From a checkpoint of a small transformer trained on Wikipedia: MLP 1536 tanh GELU.
Each number is 128 + 24 x the weight over its row's rms, rounded and kept within 0 to 255. Layers, rows and columns count from 0. Numbers have three digits each. The size before them is the row's rms in percent of the matrix's.

# layer 8 MLP down (transposed), 1536x384, rms 0.0606, rows 140-280, columns 336-383
103:134112077078114094192101106138082142162121131100131128076165155145178113128101130130139139112128117133089122132129081087119101126144098147147158
095:151136199141117125118156095145108120122135180120185130155114141091176149102196143121128102130128126095109137107089105076164146139135125156100149
096:157120195059149145120159093118120095172163141126112162113126114125107105138140096160155120138144129135132138116158096137078194120151099125130165
101:129107131119142124155164148121113146107107105119136114091097127099141149099127119163164166092111100127168104112176088130112162103124115129139161
102:149126122130131137146158134142169113142151126118120154122119119078101146134135107138106148181117130136100146140125119124191154137144138097120095
094:108125137150140104102130108110073154153144137179102143128086143156152126088114108154125136118132135138088095141123129128142119103138133127122127
089:172156175180149100124110146109179115121114146118162172121093135138122081181114135159109137102139086133129146099137121133136112103110147107153153
088:094108152129104127109118150097119113136152171155105119113121120135138146151135086118139133123130154104091174147093128116128100122109147137134114
101:130133145116084133130155153118162199121123122117097120082121123134147122088165072117129120122125105132115143135121137125087125150076130088102133
101:120142145147099120111129151144134131127120129123153096133109140152109159075157178134153146141158115127124139104138144094111164164157113095089116
089:080096149087144089155094084072103154138114106157097159136106116153112140136142133067136167091148154183108159119143145104127116179137122131129114
092:133144112069105099192143160132167129136121089123122110115129142162133130146150157122177096134097114134139146112067124116170134182130094137112165
099:096150069142129185144109116151135139162139124132090125088148128118088152113141127147152167103110130127147123137121147087132150162108132164114134
100:131125103141093127113092121137134126161116147141103150099108163144135133166126134154122133156132122136122131146160066136147143141163152094134156
105:118126126143115124136152130110168124136095114178132125167097137151165181165124169126108136126109172117107136116139108111139130139059147120126135
086:088143118130107168163157099085125137123139135088108135152158119096105161151168136116110131093076162150141133080180150132161098122076136114135084
088:133200108145165118150106109129090157122108198114134132095211146152096121150171152123135150120086144142112142088117099077110159138091122097080137
097:161117097163127112133138123137107141118114094128153144110161151113171129122171142119152105112148110119082090143144131103169113127121126154147127
108:096116087164136134141171101139117150132112123176139161138163090142115119080144112106121073089132127100123157116098144105137105131147096102114134
101:144140095113088147119147125121110130129110164140126091159146084149132160166177174087129159096116149122107100148150113159142136153112124162142105
096:126168124093122161054096124112138129084117153132126144185112126182131125107133125128107161123121106100150101106137149129122110124146163121153131
093:169120118108086170160135104116077135112140117138122142145110135101114130121119092181100152141147155084084108155122128154087120136138143153066123
112:072140104135144129139143127140115090085124134174116160127118139102136143146094106122151126152136100151112122114121103098086100155111123100116166
100:161112104136107130112066173096149090108108117123112151150124122120141147142111121136178145151125123086148189109129143144108114123111141168135139
099:150126088107118091157126145112164124185123111094127148122160125102101125129117158119105117142121150126113108096122091108138133137118104120134123
098:090101078155128095183122117097099111166127111146111143085136111122132116166132091142134148138157063173114156142118129128127135083117107157144107
098:105150162133102115136179104120134108146131130138168165161157144094106147143154080103149117158128141158150114104093165105126160126123079114115071
094:143141115164110134145141126144157088124101135102140145097121144135173131147126092114129170146103124083095090119160133106131146135116163152145160
099:126133137166102106087183137089171144137141144152117103141125143099157144131125122121093154146118144152117127161120114150156101139079103118143121
090:147153124129112129129139170137124131133110172150144163161121129126149102147138165103141147131137099112131130113140119114117116117128081108152141
104:124098091129142132119149112128114092162148184137101112119093122127075173137120141142121100105092124170140155136146121101141123124158119117144110
096:159126123151141133145153102096144137131117117134100147140135125113177130128167074150160084086134123139125112157129131156109173107122123105134127
094:149116102144139170137148159114152097151136118145119122117124133126141092130150124176149162146090119151142123098119138097134087127113132133179154
103:144108125133126107167101149144094140124110160121094109122153087104149148128149127129138124161192139089126126108117112194154136135126137130135116
098:123124171103125126142112099116121109105159150105137142101119119169156168178130117148077151126115126105105113153109149119124121101117093119115130
101:159122092148104138144134118129087107143120120124150111132106120154125141127148124065118124156125125125132146118150162141121141104150116144118121
107:154123098099118152114115158129094117143135135169107110156161095094161130160132144128127101135157140125184077117121134120133148113126132099093128
095:131115126136138166135100150141056176191116132130131177133122124099170119147108077128133131127115102140113090142173149147092102176123143183171131
095:127124110114132117123135159078126118109116151158106119105110105127137116129155136150116133092126111118186116164170144162159138135142100114146150
100:115159157096148126128110151109122093116121133067114126171124115143153074134143149112080134083139087133114144138165141128134138153150120142118164
111:127132102087140112110142131164062088081115150145105140074127112124176128138135098108133096101117101144136155110147142137151139168148123151100141
092:095148100174118156109123102142139112103111106132121119089159119151132085101140112160110118108073149154152120144137153161140162142120140097142119
094:131114145146122118131141120096122122092111094150101114124128149174133128124155127159137102131120106135108136140135138111107129093151107119179185
101:162154116135108109132125117116120086162126121108116125114140134119113207108134123148100097138167094170108081139162101115053179149131125105138152
107:127107157121181115132096159112144110085083149137098108135144142151128090124146120086122173139129152112104136165148120099103111144112116096120137
091:182147143136130090125154130149152143126132133117165113123123142182140137161114120157155138136132154125110105125151098111156152140083098125095119
108:138143103150115068207141131123146107126088109125130117114101098113096144159117125121120148132121129149130157133120189122127106096127107141109118
104:098127134107132134118146115115135139070128157125139081170113116109152150163150110130145149121182113160152115124072133134162116078154119134049146
097:145161101146132177097112112130158109129140124144135179129113135138152114139152113102145126144134125116113129140119139098089093129117082124081165
089:126159081090149138149147107141128126106141130168156131141150121114104148162111133096137098121125141112144085107166167106079134107170111139130142
110:117106133136153114126130111075113147136129134120163155150130108119097130114080090095121142128128137097137141106110107140138096089114090141096114
104:084162132130140129142082134180095122113164166170112123135158134090119119103091075140185155096158112162126077141136117144157150163137142149146172
094:114163102118127154129160161082098136090144107141121171104099108152113137139160066188119113137146147127140133151138138125125131161141130138135081
095:099130123130160153142149163079096153159166116131110169174144145088126130108158187114147101109165115105091128134121115139139151112147139146148140
090:100112115113108138106125147117121088137119115127099093139169153102090114137126113107142120115159099092186083136145120155116096142105082131154114
106:150128083134106143116110141118128076118137128103164155125130122146098098145139115078118124146114090177127184131142151145094133150127169185126079
130:138150074102135113106180124105144127119141115101136128109155139126112126119151158104106141149139111100155098129139154123099115115098168105148112
108:128098096140139109142126134129116133132145125081111113138157106147130128108098120129145118116066127162145110127101090144107133139117108094097132
100:165149117115123111108155113126100106109132155159126092117128150101033100131133135144156140093151121123138129133114123098110120149109112106140149
103:133127077131131154115101102135161117072154116121132161151142120162113118130075162143128147156129105136142060116098156131116147110147143104118114
104:147134136113111121164150093144156102127135118134135116160141095150144097133131117137118169127143140171128110165118116098159106118159125159128157
092:108150125134140162158113095128138076130143114114113153164124149084137113089119125136109129158128125154105097138138131105110121174092160149145147
091:138145133157109134123160110122112103130123135120141125137122148084126136150125139163140139073121111150091112151089165116097130134117112094141197
091:141133172092122135130102108112150160137164120135058133152159113140120143153108165106118144143128139133110117122116136127095111157126131115149134
098:114131127152165122152097131130092121178135138113116092145143107157115139123127110105133107148139107126213126116143071109090118106169129153116107
100:147119134061140143116087182155124102116128125114132097130111109130138122111130093113130172154132091107094123103163111105114112090079117131157119
102:146115086099119157141105124127158119115131113160121173123116118143122100131132144114118108116110173112083156118128123121154119124132139133127130
105:161103145113160118180108127155084149159110127170155162128146131112099079072121138128127164192154122084092107123129120087126146150089131137088134
100:162114118105073145115134117146116097149150143155156125151105141149142145170111100111102151117125110153134103111101115109126123145151069146180170
088:100130113136149136139127103150113163142148125164115132070159126102128101167123118156106128104154111087150136122134141138152165159149159090136130
104:142137150110130102160146065122150129152132121160136134157163122101180145166155148112114144116131132122102124128081140122102141144124115136073146
093:126146063125150111119109113120113153133120174125142124106154119163128117123164200137139082152170097135149129154124149104121132108136140137144107
097:143132114138116119126149084169145159103159148148133115141165117174139093145126147115139127103126091159097156137129152150124145099127112151126096
093:095129141115179087122145118151119127139142092157156121169128157167099136102153092137122140120111119105119165127084146145097150137166094121123102
100:143083115113120154109160156133101138118124131125115148138115094151111127159147126102141078147149122196104100135155129153122136141112115127187114
101:137080158129137111155136129140130126102105125106105165147134139097106096134085144091145090118139119132145123155089125144080168134176136137136108
097:104106171104081098116126132177182144121130113096165057170131143153162189115152132114104142131156099122109154131093110110157159119114160101116132
103:104117095138139128127092150129137134096114153090116124117148159142105161127059143099130130128193124143136131125094183137119153100114105097135076
097:137101117125122175134099129136099148128137114143132132158167146106142109072114112124105125092136159154131097182139146115151109182139164121202117
085:092138137157116077145120142158129078127118148131120127135147147157109152161128073154115091130145116148141127112098140160105130131135064141118124
098:125090109144112098079116142126129092145100146120142098091159109141157141126136064148135149150135119147112135103114193150185121102133111144167099
103:127123150148080104111163131132113109131157128122142126118162146099123126079154150153095162127151132104140128128166153159152154115170110115106137
105:150127154111147165117093131129105121121166132150108136121097141125157130135061115118127143117136132142137157131097109119140138112176122157081119
100:125124117138142141129126177135124108131108140096140126116175134133150097157158110125101102109102085175110085094111140154124133096146122127110140
104:113102138123184139130155121152110126149103142116136137098127124136116127117134117138105152139086141124125093110103168098129140152143093154141123
099:124139094166143084154154112106113134125116147110134121117089112115125120138109111146146140128144097152136116130139075121137086142142087126148109
102:126124122140134123092095145149119149161140144111138158147133143104105114134157101113105151110139162164171144152146099151134132158161146098137130
096:129095155134128151098104092132105145063128141137119080131134127093118148122161124139141138098071127150103105129136148142135108144129118103158140
093:128109150105153121119140155088164133080152151158140126115125162116120118098139137169108161127113132089140104125127140082129114122084166122109122
086:101156097125166158139160120085139130174121126149114141108120157147104125140115125142165133125154107094149110127142083130123104140137131101150105
098:106092103144109168176113151144140123096195117124120181122182112138130115161173156163117161117144144097115127101110167148135119145146152153112118
093:107111148183157136124137137121171107112152125189115140120110133132119121141125175122130105104103179119120117119143127142053081124130136083154132
109:127102093147135115132145112117107132146123111129116153112138122150085132140133153136098142124117136086127140096133141140138132093125120154129142
109:115110106145112101113150180127139129165126093115082123099134143136154139098120132122145132151130099159133117114163141099127157147144118088122086
108:108139149136107162138171144114133119154133132140134177180097154173081118116139150116103095153115133123097134164124128130132134152094110111170118
091:073152091155108143112136114178146095144153135163084107107122134118153120099085077163107158115120104134158146116171124129136105138095166113164112
098:140130121125077151121113107134110141147112163115080103135124129103112112146136148109102133135167121083146135123146117118132155126139142121126134
095:145137106139126152122151141117117129116090178161156128091110166120168120136154147129133098155133125073124136149164078118178103171134111154168189
098:109145147157125140126113144090097159138127173142160036142128139143074150108112148132119146143147135096130150129134134093142174154108147094094098
107:113141147170152154163185110108125118144089131142165157191108111134166133157148123141104124129110157146183112129091136112092143097137115141118116
101:130124152102146154117126153134127145113125138136104170113153110080152129103113123151181118132093091159166139108136147110147129130152104140121188
099:135184109082127160118179091156143120139165103140166129129104145131135125144128134121130158144138117132132124111158134160156137125121136092121102
104:112124153145112178093129148116116171132143118153147129111128131089108098132137145114070123105107150152121120154116111137131089124127115113128126
119:096123120149148124146118092151128075138148158164124176093152116144112106126139156114145092142111137132105137179100122129151104088120146107128172
090:125134127099126137122143160124157171129109122154086143144125121128112157101149130110122153115187153140140147089120165047176125107142147094133152
106:108086097113145181121122089093146147120101130141130139101130098129120148109134112125103129141138106099126180106152166098111100137149113105120147
088:135142097140128098172141086143157124160133165147105073115146113127099118146111079136095133133120156153137118173105181154135130143120117111100137
107:164141106163142105128143123124116107117179095123136128085134119147093097137123113158110132094112124185117129104095127083124083130146165143123126
091:120128136111092106124121159112111172125178137132093144107117116123098142129155149113095127118108122092137148125162077115134141117129108126118101
099:071099199154127126123136152084094108117149105174089131107136137110140117119137120128159128113116117170144132096142141130150142119119123136140099
103:131131143089143108136140155128161124090135102105096123142089168164131120122151116167120130089144131113180146147125128140111092099143134130131124
094:119140184131155107143130064120144141151097150116107101110114131123121096164128106130172156120065162114156131164128130140146130113109139111140133
105:133103191130160132130145101118130097148118130127120145117142153118097117098094106131136133112125132169152135111101130148088160126147094137129086
092:138134069129138124145136126110134126139138169142107146140096116111104139140164107186139112153152087100073127131144130164113140132133109113090135
100:115136101126142085135128148095146129154142121143120111113156120100111106118106131142107122116157105123147113176150082146139101128117081128154128
095:124137136153134116167143157119165129140110140103126115123102168142107121137112138140117153104111144113135133122108104126171089111107129117084190
104:143145172108119145107145098130129120136143126139168145097091099122151159134150111145167119100113107116113111110084134134106110125074096101158174
086:136131110159152133123135166116115103103112129151132132105176173137101156158122122144082171140121081137140137131114143129122102113104118090130153
099:137066163122092094162155151164066127147130131138142139127097142150151126123155152092134086114140129157122121109100148169118096115162094123109095
102:136104106119110109114139143143116128075109128095088124131099125138124153108151110142159118119109051123121124138107138120121142108143134126064126
096:139121157118130121103143129128111158118114156120152148152124107121091116116119137123132129119102125144093106134125113124107095092124110106144109
106:117140118140156116071149114128159154107143114099099093161158107132117133165105137129147137135082130154129108133105154157126148164115124116145158
116:165137146170109143158124095163106125194127100121155119153077128154167165135154122105121117107136129159114131173127098135102097142130140113156129
104:108093135105162152126140132173099144111143131107103134138083100125132137157123126141145124116141153079147111154155098173097129156128141117161131
100:128137138131135115097109134134086115123107147127153138118140095139116167129119169138151139101119119129090148132134125102089134101147086089140099
097:097116152147129156135122157149131189105152079137116132118070140128048130112132153136128125150124139082160179170152134127137161121113087171107144
090:104141165112141106131151147095106131150150094098120082118129154129130148167135152155117107131136164159137122138147104118125151076123147092083117
099:167150116135124127093098152113121174109071152158145149133100171185119154169121145102127130097126148132116105136134148099107113140147149158116124
105:105107122133142151133109128106151156150091140152102112132148128198104133138145131135095106093135130126138131144160117127092129110127123119137134
107:133139110100055145145128122109103151116127156133112143122092152125113131140155147108155106154164161133156126146134144153136134160168123124152128
095:138123147118102105162074112141143143136181157115125096123127149145117122140130118113086135122158086140129101137141153147121131108134116188098135
097:130053169155123110129157123107173099143098086133114170114116096108106109145127115134156155111123113126126127156158102124124133095119110122148144
107:114108171099138122158159111129087140106150137084149110097136131095157189138162083149138140125167120129089132148108158150155106142112122122121140
100:145106138143128125116112087137124113142137132135135118124136141157122122138111132150115098117138084110090083115098122124109147074113130121157087
099:157113129107082172148133113132083150124103140109145117123127128124088133120115122141152112126167157125120114146148142122123113130131139172149097
096:124081156144126131159114088097145123178106116143161160134073129158112169137091111154125116149151163094123118158182112114083135169093137171122154
107:139108167134127103149143101141129084111152123161150108112127119170087192106121118143148104114153141122110153114125109145140132118149157125128130
102:096154102159109108075125128118108107106092140132129105130148137159125131095088129141116171103152101133135101106140145138128127145136126143155145
108:120144143110074111153118139164103131111140168125114119141118140075130112116139146109113086137103088139118126128116118101113112101107112133153145
092:132113086151125144124147097159167159143125194118154112138142157117092142118131123153083135112139109138107140137131147159109140125147115116129124
103:149149106137141078161122163127096141192088127120138129097141133129141138138127122117090114116119093121168099152141099166116156108121123125112146
# layer 8 MLP up, 1536x384, rms 0.0662, rows 141-281, columns 336-383
100:087127105138169085149131125106122199078127168160181107141161108157129131138098106130133133105173117123139098108110111148132128099079129091091138
101:105135140127145149130133129128176156096149147082113115113159129122139144070147106101127107143138136123160134080157117075137131086118120116137144
102:138116127142176116115189149079157164075123105110143094129139122124158100117141136123102129179083109153132141103151100132138134134134150077123158
099:102148152113113134143091061181125120145109102122154120156137165130136102150114145086110165127177128134129156125120120141104124117105147101132130
096:112167142111097156089114132172129194092102082125169132117118108104123131190133121116168153132217079124098103108156104121134115133133123084119154
095:126086179110116074154179127142098107148130101120117122150178144135127107093141115124140108165118133140121112118124147113138137139097105159161082
096:113142140152149097152141069100175133095091111125178132144147106100093148147124125109110146130096140138088120102117165159108167103123098147110140
101:127155132120182162099151148121134130111133106119159137124105157093161149188120165080146132187146110138159145154128113128154105165152142114109116
102:127179141152146151126172156076125107109149106150144147186123107118152127132117105133198119125126102172178158115125132140122156120110109158109128
097:135132179134166090098139112148091131135128130137145143133115103127180127124147128081145141134098148141168166126152097194152155118151100071133130
094:131137142121117145150146127136119115147111119116090131138145151125173163147153170159122081116153073132139103175125163137121132116114132097135072
106:141175157127153107108192081154114127099154119114151117151146109054128150135112145168120120116088117112138123111112132138146113123104120098075088
101:152109144128193177115135111135163094132140065144156091108124158118150128114148147146151149131119124134134129107076133131123132096104128157115142
098:151119171138174142072136179126078181074135076144118111133095115135123129124115131124170122134131117100112165122111161108132131116122063113092117
092:115146108116129107110162144140122090106126138198114165129126153158110087144111095134117123135149132131108117147155112103117133131136123093099173
095:134145149159111115063129149120138144145186124109155126143094102142154147130172128135100133114150122119133132143127137125140132136121113153137111
098:117154158174153142108137116112124147123147141161141166128119144102152111143119147113152093134119123103169130077153104124122124123114134103152137
102:087159142152133077114134118105134152135138146150130127164159102144152105137178135130129100127144136107158184111142125110107142161075126117104136
103:147144123134120146101109146178147129125138137148120122106141116130161110165149151137095145133095141142175113132136116140158143109167112125130129
094:125089171140119100140145113082135171130143084118120155147149146142143147123143133113158171151152112136123140126100093128142164097077168126112077
104:146096125135113130125126113118139126132118128108144153092148104129125138132153092154141132121156081125154127138155096150114151102106145044135114
098:142131115102135145076152099105129133126151122142138179151117080124157076213097134103105113131134136146137138082124121071106135127145132107155101
098:121153127152127135153146162126145149095105122116116138132143127147115128109122141153097150155131076133110109120102136098126138146093128146130108
096:142116170135136145124161138155089090115107129130144093134106167174155117151151124116149134102143133116136107161113095120126147126157108123117166
101:117137186098117077134134132102138144129095161121134141137103144151143108128103148104152098135098120126110124115130125119102161150112163121137160
097:124124138127148124107137120148131147115192109173154139145109144113139088100159128127127133151157117138168115156070136125115129157087171126112084
100:119144170148113092132167144126100096092168155178123144161131139130154102095126129115152129166105100153150124132086140126086140151082122108112128
098:116147144161130154098135132095137116101170137124122131136140130112139078118125145160105123102094116141151121134141102155147154111102094132098160
097:125102139122152167113152099113123142110096107144133091105121127090129106091153100134104127135106108151117097150089153064178134111096196131086132
110:125121105114191111082135135113147092081142108175119073113147095141163132127130128131161088112125097131137116151119125121147118120157096089097121
094:166087129142145147130119121161156124084126134124221115116123187129139082138129157115118111146129118105088143170099124094167131153155153099111100
099:100111150123191149083128124112160105121131095143142149158142095146115102171110164130157099116125082104139135166127102152136139126116167138082180
095:156130139121143144111137105119158133105132101105126114131113128096113124160185161121160144149136114150123125095126117138118151155128123136103105
097:121156134098160142095149134132072113083131076112125142142116138091141134159109119113133082150113115137083160127112135121111119129137151113147122
099:123198166120116115127122116138124121094126099096125177174109154099144131123090149123133143142123118175111100095090078107102126125115171126164132
100:138137186151119113086131135146129133105117104095146126136158110104130130082113126118135114128128105161146146098132123121085110165141138111160094
099:064133092124176065107114124106164099100115120111127103080166092141113106126137157116125084113142143140125103112081116101156144054100112145112122
097:161112118103140110151160143134154137097131128139106152181143131150143136131158129142137125122184129170114106131119070155112114140109148092113087
098:159132153120127092071134113097145147134174175109122118109102150105163138137128115106163114091162114155092142125129117120123109146097148129115144
109:125149161096115134081144151177113139108134137152135123137139102116144131126100142147135134098177124130117104134122112149143148142119094128147101
096:118170082163119106102136106154103121128146133144144139191095128107107133094137178135156120154131111131130154138134148149155136128096123146167153
094:140138136117143134146113098145138119132165126107167094109101118140143128164182125144069161086151127165124103115124131123142154102128105165107097
105:106128146113169130066148113104144133134159080126116166198112118090143119137127108103154127118126127084137135138119122133181121101162078154088129
105:106128168144130129137134158136149126104141147136118137141161127095151111120100118166166165103166130115136141115098117143163126116087145131182138
092:127105148155111076131132142114141174111117149146100141080112115128139101144163159137141110159143137129127123103150129111083149142108133162139134
109:121140178112197117052180118149144128103124149128166111131112079153137111117131147138137120094121106093135131092121126118122105120118137137138155
102:153161142148130102093116147137163158103142108149153125167112092124149120173137146126112102148097119113144111144106108100115116096130097150129117
094:114119141129141172129135134156114137122139130187120129130142096119180089134136142080148142113112122128156131112102114134085102133137131106101110
096:163150143143113086103155142177098102133145113128161172105131126141143121100143130124120110111187099118114099136107102137123123109108149139129061
103:124159123156160126078109145144134125136121097161117134174146118089145077123097138134120176103116135150132087107132127114139135098087099161108133
105:142114165107151141117104133164127154099092087135141128117149119140130145100109151168132147205120112096114102117111124132150166112097141154130127
099:123141134096137159114102137156149128077114123152106135121098110146150137129147149095137096145140137132125113141079148139136118116128110090176145
097:118148133132131133126130089094179125121119125146120127157132157084131105187138156129138106139090129149152101091121130157150130118151109150128118
098:150140139142111148130112063139147120133118132098171120093126110121145125141110124108095130107141104133084099119129142118140134144095086090099135
107:136146154163126099137135120117123098123157142117108118123158167132150123156141100093147145130134105147147131153149141136106129131089108109131109
113:132117131128117097124115125137086128118124133158117160133125108156152146078163200103149089156141109112115119116116122091147112115122093121169166
105:103128110133135087140138126134111099097124127117120140179162119114163143102114117134122142128114116123128150101125089170102129114107103146146130
106:084099122147187120125180126143113127116128104155125144166184109137123067118120094155164115151144093126129102107113147094158108125117141122125075
108:140123153140190131099126162147135160134137129177145131102084129142135152147132117076159148175158115117122141131128126150142129100135135160126171
104:121149106180142110085149095102134114119190138141123116144109153104136100156139103091170144139122143087124110076128144107116163138143085119106140
095:134107135131114108136105143116110125124155126144139101131133122117130117117199151126109125145118157150145137104133102132155146142133137092161087
095:105154128118138126106125101085135155089131102138153124122112073099136132141112133153129130152103138128104128160086122147119106109096166127115096
093:083140168136118127137098135131128136119113130105165181121098137138154128124138126145125159124108119142195088131098122143126183114101104151081162
096:095149136176120099132131128085150120115134108116116112167129102161163171172146159162146108163108122149121174107119074134176105126103099070103134
106:085126156140133128154131109147093116129145093135132144174155117080128097062165148147137163125139072131117137082127136150142134126122156091119107
098:113129150117143092102127141133114139101102136104116128153165129110123135140142125120143120151110135179128148086145087112171101139147135104152137
103:149146162153130100125152121159124121146125123157141190111123153110142141123153098120141156104101103172166077165158093130153149138099166194122111
099:146126173106111098081131117130154125146134124114138117127098161136128091175134146144132151101109111142079139133148084148160162129114121145123127
093:115141107101114122124150140135119129119100132149113174126110150066151122095153111119106103157124090161154145110110073124130123143126127114152132
097:116110157144158154123164151159158102127161129147121121125170126092180114143091174120141096130119098141134147109139117105139112130180138121140124
095:151154158148101152108140109119145129080137136126135108167138143107166142134157141123150093114102102154103094129109166102079119175184161116108156
096:139119164117139119133136102119147138096113091166120134130143129088132143107095135151130146110125111088130134135119122104113132104093158115132126
099:097141121147152150100159078126083122111081151169124147150133126090152128104139135157134107106143139117122124134143138151150164166094176140168154
100:103131159126170128136138122137103171099109104180146134092149100104155112143148176118138116096110115111118187135126115175108168120115121104080129
097:124124150135150140132155096091137111117143140162102134119136093100155165109150107089148155140115141126132150126122114125133156124081110087131154
101:145122105096117128106098083102124160111107114163144142117134138076138074128129134165124126094117106137074097164139100129146154104112104148110124
102:131185122124123125108128118146128130118116148152112126137117148160140090158109145140124146150112111090160134122132139120141137113135124132109072
101:098111146142148129124124127133094139116145141112164099091137115109140148134113160138154080157154102117099100125112116114140130147118127148158109
101:156145150132141149133125109112121156083114089154125176116144131079158138141092125129109140149130122124113131202126109110131126144070152115110153
104:127116143118154101107112071107118141142125128139172139138148115087131082169088162074122178145146140099118134129149118121133136118139134111088089
106:158162140166113147087130096141147130108120143111138121090134134127151124161110130099135073094105078092136080155113154100142159129113138102105152
103:083151133132123153100105137118113130066131112145171165108146132110169108138155133148148154147147125103131154141133116140118145104092175143120136
102:132144163126150111109098102113151152136126138151094143110137101095128101131141129127096165118119113139122132118113099138114141099109139172128123
097:093137136180177111123136090072113107111180164157136135120137097117150145143128118147174069109116114107125112118153108101122158164146093105144121
104:142119123135149110105184129118159124096114119148143111165113142103107125129168123123126112143141114152152114156108115103117174083130120104142076
100:099141159136149108102115129123143111124120104144120112131156126139144143116160115123122154158161107156165127166147121090206133148123181130147161
098:139132115143144098118166117129135142132165112114110191105150111141142125115136123125107087161141100140141093100117135161115113110103126123143100
098:119141133139157101115157139118121150134109110145123139124119132108144155131102136073106077187097100111132124112111150173119154116134128145164154
089:161148162145097115116175116121104123132183089147137156082109144135124142118107101107123131152108055122149091105152095131130117120154099122156107
100:073110170118156125123142169121129125105089119137121135129143134142150134131088167105118111151136142152122117096141097102171130156105145089119136
097:122173141141154120161141139130097121088135130118120137088152124141141125121182098129124134123097113124141099110132117128162134147100133099098169
102:099151143116109116121110098141127152135109129138130137142140115140149114154123146128126111133170117138082110133141079102121092093107101123129114
104:140170134175141151115135098132141182102093104163122113116110134120126161165113147094163157129105147129141126143129130118147099088143178106113049
098:109128161151112137138121108137161128128141148151148142149126142168149111092192117115131067113151102124134178134122125136111103102124131069124107
095:164096173165119125111169091102162156114122154125155138177155123107145099121123149134109124108140122108135125127119103130138163130128092130155129
099:129117134163119123131116095105169163125117169155143149151097133147142115113134142114114137103093111136109123137132152158112129152142151102142113
098:121130149172133133134097128128139133089173129171139149125099106128115091113149147148169109118085150109173129125074096120123104100112092177113081
100:134123117075137142089149145122106145108133109102133150106117135138150093168136113093108136094137110141111102102140120137111108095140108169184114
102:141097094135109092088128079143138095125148154112098124186127106138116084093166126137114086119140097150118112130122108136104132153125088090112127
095:091116151120155128128130104116131167117168112166146116146180131122135108133122175136121136119136136142147169150115134114157130135112172096080165
102:135135095126147119112124098134103171148116129112098116106126090145156141183153138141145141118150100145141118151114121155097134103111188082129114
102:133127111098130048117101110091106160126110148125129142103118092116177101121110135111126134082121136112130122087135099127166130121141105119158132
105:151118075137160100102161088148159137098093113115097164134128093151119076160125126093117133145140130167113152123114126141131126103165131142174101
095:149115140118082127090173138124106151111140096100134143153137131107142120094122113141080142174093126129111099116114168132149116098113132134098101
105:140136129119146127108120110131114147128126121156168120149120124126176090142083121129121148117091103117135117144163119135151119106112100093100086
093:139133169138110189100141137123104144141134103102180124160111125132138101124148159143113115146147123141103104152105119091130193126163152156151146
104:138170107177156139088104173102117185109090147129135137086139074156155147104127122101132096083177062130144119141153142151124111126086127123122103
102:164159140135139122117136115120143162106148130176154172138156111112169128127144139120125118132113111120150136097144164128116108125119121098097134
095:128159135135087097131120105120116163129112133088137131137183180108150140136110114135100122097152080180113107080131154126112133116089096151098078
107:108154161125153097098118094126094172133129109147148204129151111116185105064169079099155121173138128129113133176091141119133141075127142094106178
098:126125143130126119120146179127158117120121128142115078151152140127151073140131105090168141147131133146155104119145157111171128115133094089101118
107:122157148145117164108089155129126121096142153145148109164096124150156141096163120110127137128120117154101067122112135105121202147139101141119161
097:140130128135117125132136130155127173109125141164132125131141147108167111143060119150151136139131110113164118115150074103062159134131102158106111
100:159093137109148086111111118125137182102102137178114164138157077160127089115112140122128143119112141134136125118075141118148138125123116116102142
099:094124101145081124120155121156103135152136127167140126123121115096174137102115154148100158131167142097116150104162061136123143119094099133124112
101:114159189078155169090122091119137137132131134171144125144160107145125141078179129068142106132114139144149125138118141137156128123130136108157136
093:114088147116134107119111122122111153150123100122125129152141124131119125127171165165143125102176143153121108159125145151157133128154140120152139
098:092132150099168145113145124113103154088132150149149123158117101098147125147136172143123113138111126135122116092093145085136098100118101117136180
100:104106116142124090131142118185110121149137138095106121181142128105114117131136142132113118143153146111172142135092060123083123154142139126181141
098:118112116094137075086114167130108166122127098117151126143131115122119134098116189137120065155119112135127120117122142076101136138106118139121092
100:165170124120102144090152146129162116103147104122120123128112095156162146142124173113162136124141112159177165108109125142122178124135104133172177
100:150142142098159135088129142151155104111122143171145130138173114135136065117087121165159118117164136132097161114125137099145119091130120093124117
104:145136143132152117135118106121111158107110136146143179127138137151173079149153110105113152159097160096120120110131105123123152118128072134074128
102:093167107109153086131127083132104213124130118126066148122147085082128159129071150111145114169156134128181091120156151142081100151052127114175099
104:166143132106176092132106129114157140146122119144117112144178114101155153149145106096142136117122133128141145149162102116138133127149114068129104
103:101143099130137064122113110129143110116126139115128154152136093117131128083136148136112121120104112142105126134118103119142135127113162157138169
099:124162159106162107116146125104121161114139067106164112131144143105129134156126138137132140145105099163084150156124116098136133133092099106115100
104:090128144160152092107109160114102101106155107115128136127097111150138156103147137056159161119163131151155159132129118108163120142139094122135113
109:138120107134167141084142104125167190097107112152120119109135105131147085138105167140125094141141088096152134113158109113115142132117140118144154
100:126152145141181135104139125173118095084160133157135156098142117146140105122125127143141114102144116124129123138077118138141112105131144115154105
102:152119116151124102114121127120115140075138153127104077142154139114139114142120124113121064139108090085128157128123092151151190146107118109120143
103:163158126154180160093122132139144091126098125113090098127107112122154096101152149113148139149133119120172124180111101117127147079144130128108122
102:137139114127143112142134159143125132103081085142183110106147155155134098154140122142104129133132124152137098103146109128091113138118130120125115
103:115148137148114152094134087173131154136155080126121123161104070116120132114133132120140149149194135111155119142117119139126147115124115130094122
098:094133149167171128125113096136117100117183107162127154083136098137131135091131147125173153138164080144115076156134130165094136132100140123142093
113:111143136129146124125168154122135138131116105132128122154127108129135156085123155132114051104157129133096161106152146161180119105109115109131171
103:139104113137149117120182128121123150125169120117160128179149100144127138110149120125165088140120100122118134128120100144127111102146134075156121
103:141152135148136138124144136126122099147134117138132127129136118169131097154113097108170141100144095134142102143134119137112156117109137163109100
099:139133182134167131117139115111147153090126112159162132141093152145152126171148151140151101130127119112072128121111133113142130084127137127131089
104:106099121132174123112139175101109180069138128125132097105126071146157113123141131146123099127142139103149169121094150134172127137130137137136171
098:120118106117103098101129112154168151102125125107168139122113112093135129173186127140105101112147089156116124122121120188101165127073121131104086